{"intermediate_size": 768, "vocab_size": 8192, "attn_scale": 0.177, "bias": "all", "tie_word_embeddings": true, "init_std_qkv": 0.0264, "init_std_up": 0.0264, "optimizer": "adamw", "weight_decay": 0.15, "max_grad_norm": 0.5, "decay_fraction": 0.825, "final_lr_fraction": 0.0, "max_seq_len": 512, "train_tokens": 222200000, "max_steps": 6782}
Each number is 50 + 15 x the weight over its row's rms, rounded and kept within 0 to 99. Layers, rows and columns count from 0. The size before them is the row's rms in percent of the matrix's.

# layer 8 MLP up, 768x192, rms 0.0433, rows 528-549, columns 0-63
026:52 30 33 50 50 51 82 52 62 36 57 42 44 62 55 59 45 30 36 21 49 68 44 46 63 61 78 16 59 54 62 42 53 36 49 62 53 61 43 64 62 67 45 85 46 36 33 50 26 69 26 86 69 48 61 49 41 63 42 61 50 53 58 49
143:73 58 37 38 47 47 48 35 35 38 43 24 23 57 46 51 38 49 48 45 47 44 45 45 60 49 52 18 61 58 69 44 23 50 51 55 55 67 54 59 69 51 39 55 77 70 47 50 50 70 42 56 45 46 59 51 14 56 59 71 44 61 41 25
035:58 37 59 60 56 25 88 61 39 50 64 38 45 83 62 56 44 55 61 05 44 59 41 77 59 44 46 36 61 66 36 44 66 45 15 47 49 50 36 72 20 59 62 63 45 48 40 47 43 42 40 41 35 33 71 44 41 67 79 36 53 46 58 34
137:49 38 42 44 30 47 53 64 73 64 44 55 52 58 48 43 77 95 34 46 20 65 36 48 63 74 55 53 88 46 46 72 66 48 06 72 51 56 52 45 36 33 65 26 79 39 66 54 05 66 66 64 49 42 48 35 52 80 34 38 66 38 58 41
028:58 19 52 39 57 26 62 75 60 46 60 29 45 55 67 77 49 36 35 28 53 60 54 54 59 63 76 44 75 56 46 49 61 39 43 57 47 51 53 52 44 39 39 56 57 41 50 92 57 41 35 50 38 37 49 53 42 65 53 81 54 44 59 40
023:71 26 65 35 46 46 99 54 52 45 45 46 58 67 56 55 68 55 41 01 40 39 55 37 45 60 58 51 68 64 73 63 42 33 34 56 63 39 45 74 43 46 35 51 39 34 45 47 17 39 45 57 40 47 52 52 37 41 53 54 46 57 45 55
161:60 45 35 45 48 34 51 55 54 38 30 47 63 66 63 45 71 53 38 36 65 50 58 44 57 50 63 53 70 49 34 39 34 67 65 67 46 58 22 77 53 23 27 58 17 48 69 61 45 47 63 67 33 52 40 56 66 54 54 60 55 74 63 54
169:30 37 63 45 49 44 48 69 85 64 63 35 18 64 51 69 52 57 52 46 67 48 62 38 49 50 77 56 73 46 44 59 46 40 38 62 57 42 18 53 26 77 33 63 58 56 53 56 47 47 55 46 61 44 53 34 47 48 65 61 61 51 74 84
136:67 61 50 31 35 40 65 36 36 60 58 57 56 56 38 47 51 59 63 39 46 40 52 68 55 65 58 40 64 63 47 66 64 69 26 76 75 31 17 36 61 41 56 33 58 32 71 47 58 71 27 82 25 31 41 58 44 63 54 75 41 51 31 41
022:62 40 65 38 73 25 51 62 64 51 58 52 60 42 61 74 42 41 41 38 43 47 47 57 76 60 95 46 62 60 32 24 45 41 34 55 60 48 45 75 59 46 45 31 45 45 39 41 41 67 41 60 49 66 47 51 52 55 45 61 27 39 87 42
035:60 39 41 37 46 51 94 53 65 67 53 45 61 74 63 67 35 65 30 18 44 45 45 50 77 74 79 49 68 39 29 59 33 60 25 58 48 46 55 39 46 55 56 48 45 29 65 58 51 41 46 42 38 37 79 49 40 53 52 43 57 54 65 58
148:65 31 42 48 43 27 71 64 53 53 37 56 54 64 60 39 55 30 22 41 42 49 41 33 99 42 61 52 67 50 71 58 37 82 40 54 59 36 35 50 64 53 39 59 58 79 44 37 28 55 22 73 53 56 61 32 64 51 64 40 42 57 53 50
024:51 34 60 22 39 33 99 64 42 48 61 34 61 59 44 70 46 41 46 08 54 56 39 43 70 76 62 56 31 54 50 55 20 49 52 55 58 61 49 42 19 54 65 66 41 35 39 21 59 75 42 32 23 26 46 37 27 61 72 69 48 53 47 56
140:76 22 54 40 47 47 63 26 48 66 77 60 58 77 53 57 29 42 49 45 70 47 32 71 62 42 56 26 40 48 33 38 42 64 32 41 76 44 55 46 69 71 61 52 60 34 39 37 47 64 06 56 40 58 88 69 56 78 47 60 31 59 35 42
041:50 37 30 45 37 36 79 29 71 60 86 50 36 59 49 57 49 68 28 08 52 48 42 51 50 36 86 51 74 47 31 80 65 41 35 56 57 53 52 56 23 92 46 55 36 55 29 63 23 49 49 58 34 40 77 61 72 76 50 65 39 49 60 52
022:48 42 54 56 54 39 85 43 60 54 79 45 31 68 29 51 46 44 23 24 42 45 56 52 22 64 80 52 75 52 46 45 58 64 13 50 51 80 46 67 21 53 50 12 41 43 63 57 30 37 55 33 61 52 64 46 35 76 50 46 44 52 25 40
028:48 24 62 26 50 30 83 43 50 63 58 41 57 59 41 72 55 54 54 32 41 52 30 54 52 49 62 32 90 49 52 45 54 38 61 62 48 50 31 67 63 44 39 31 49 31 53 88 35 58 36 85 42 30 62 45 77 71 75 38 46 60 65 55
039:67 23 67 43 39 22 66 31 46 37 57 44 41 60 58 66 26 75 27 19 64 50 33 38 71 70 58 53 76 29 36 42 36 43 30 51 64 49 46 77 33 42 19 38 23 48 40 69 45 69 50 65 43 51 71 53 60 56 72 60 56 53 44 29
166:49 59 65 30 45 30 63 75 46 54 39 55 50 58 40 50 66 43 53 46 45 77 38 34 68 40 45 52 55 61 34 53 53 52 54 28 70 43 32 75 60 44 30 43 53 20 51 72 22 45 12 79 35 53 61 21 68 60 83 81 38 22 36 44
045:45 38 50 17 25 20 63 63 55 56 60 48 46 36 58 55 48 49 39 27 44 50 33 45 65 83 72 38 62 60 60 56 56 34 44 77 62 52 43 49 36 54 21 29 55 39 35 53 28 70 23 51 46 43 60 37 63 96 43 39 29 62 60 61
034:73 34 54 28 56 32 79 68 67 45 43 30 57 76 52 77 46 37 39 31 69 83 31 58 74 44 56 62 69 44 25 51 63 50 42 68 55 56 42 68 39 50 37 48 52 58 46 60 68 51 27 62 37 31 63 60 51 48 46 47 55 57 42 62
131:67 55 61 48 57 31 54 67 48 32 46 12 25 32 45 63 45 46 50 20 54 48 56 35 24 44 46 60 54 49 61 27 57 35 71 70 40 50 44 60 52 36 48 45 43 53 30 54 48 58 50 63 40 25 45 38 76 27 71 63 57 43 65 67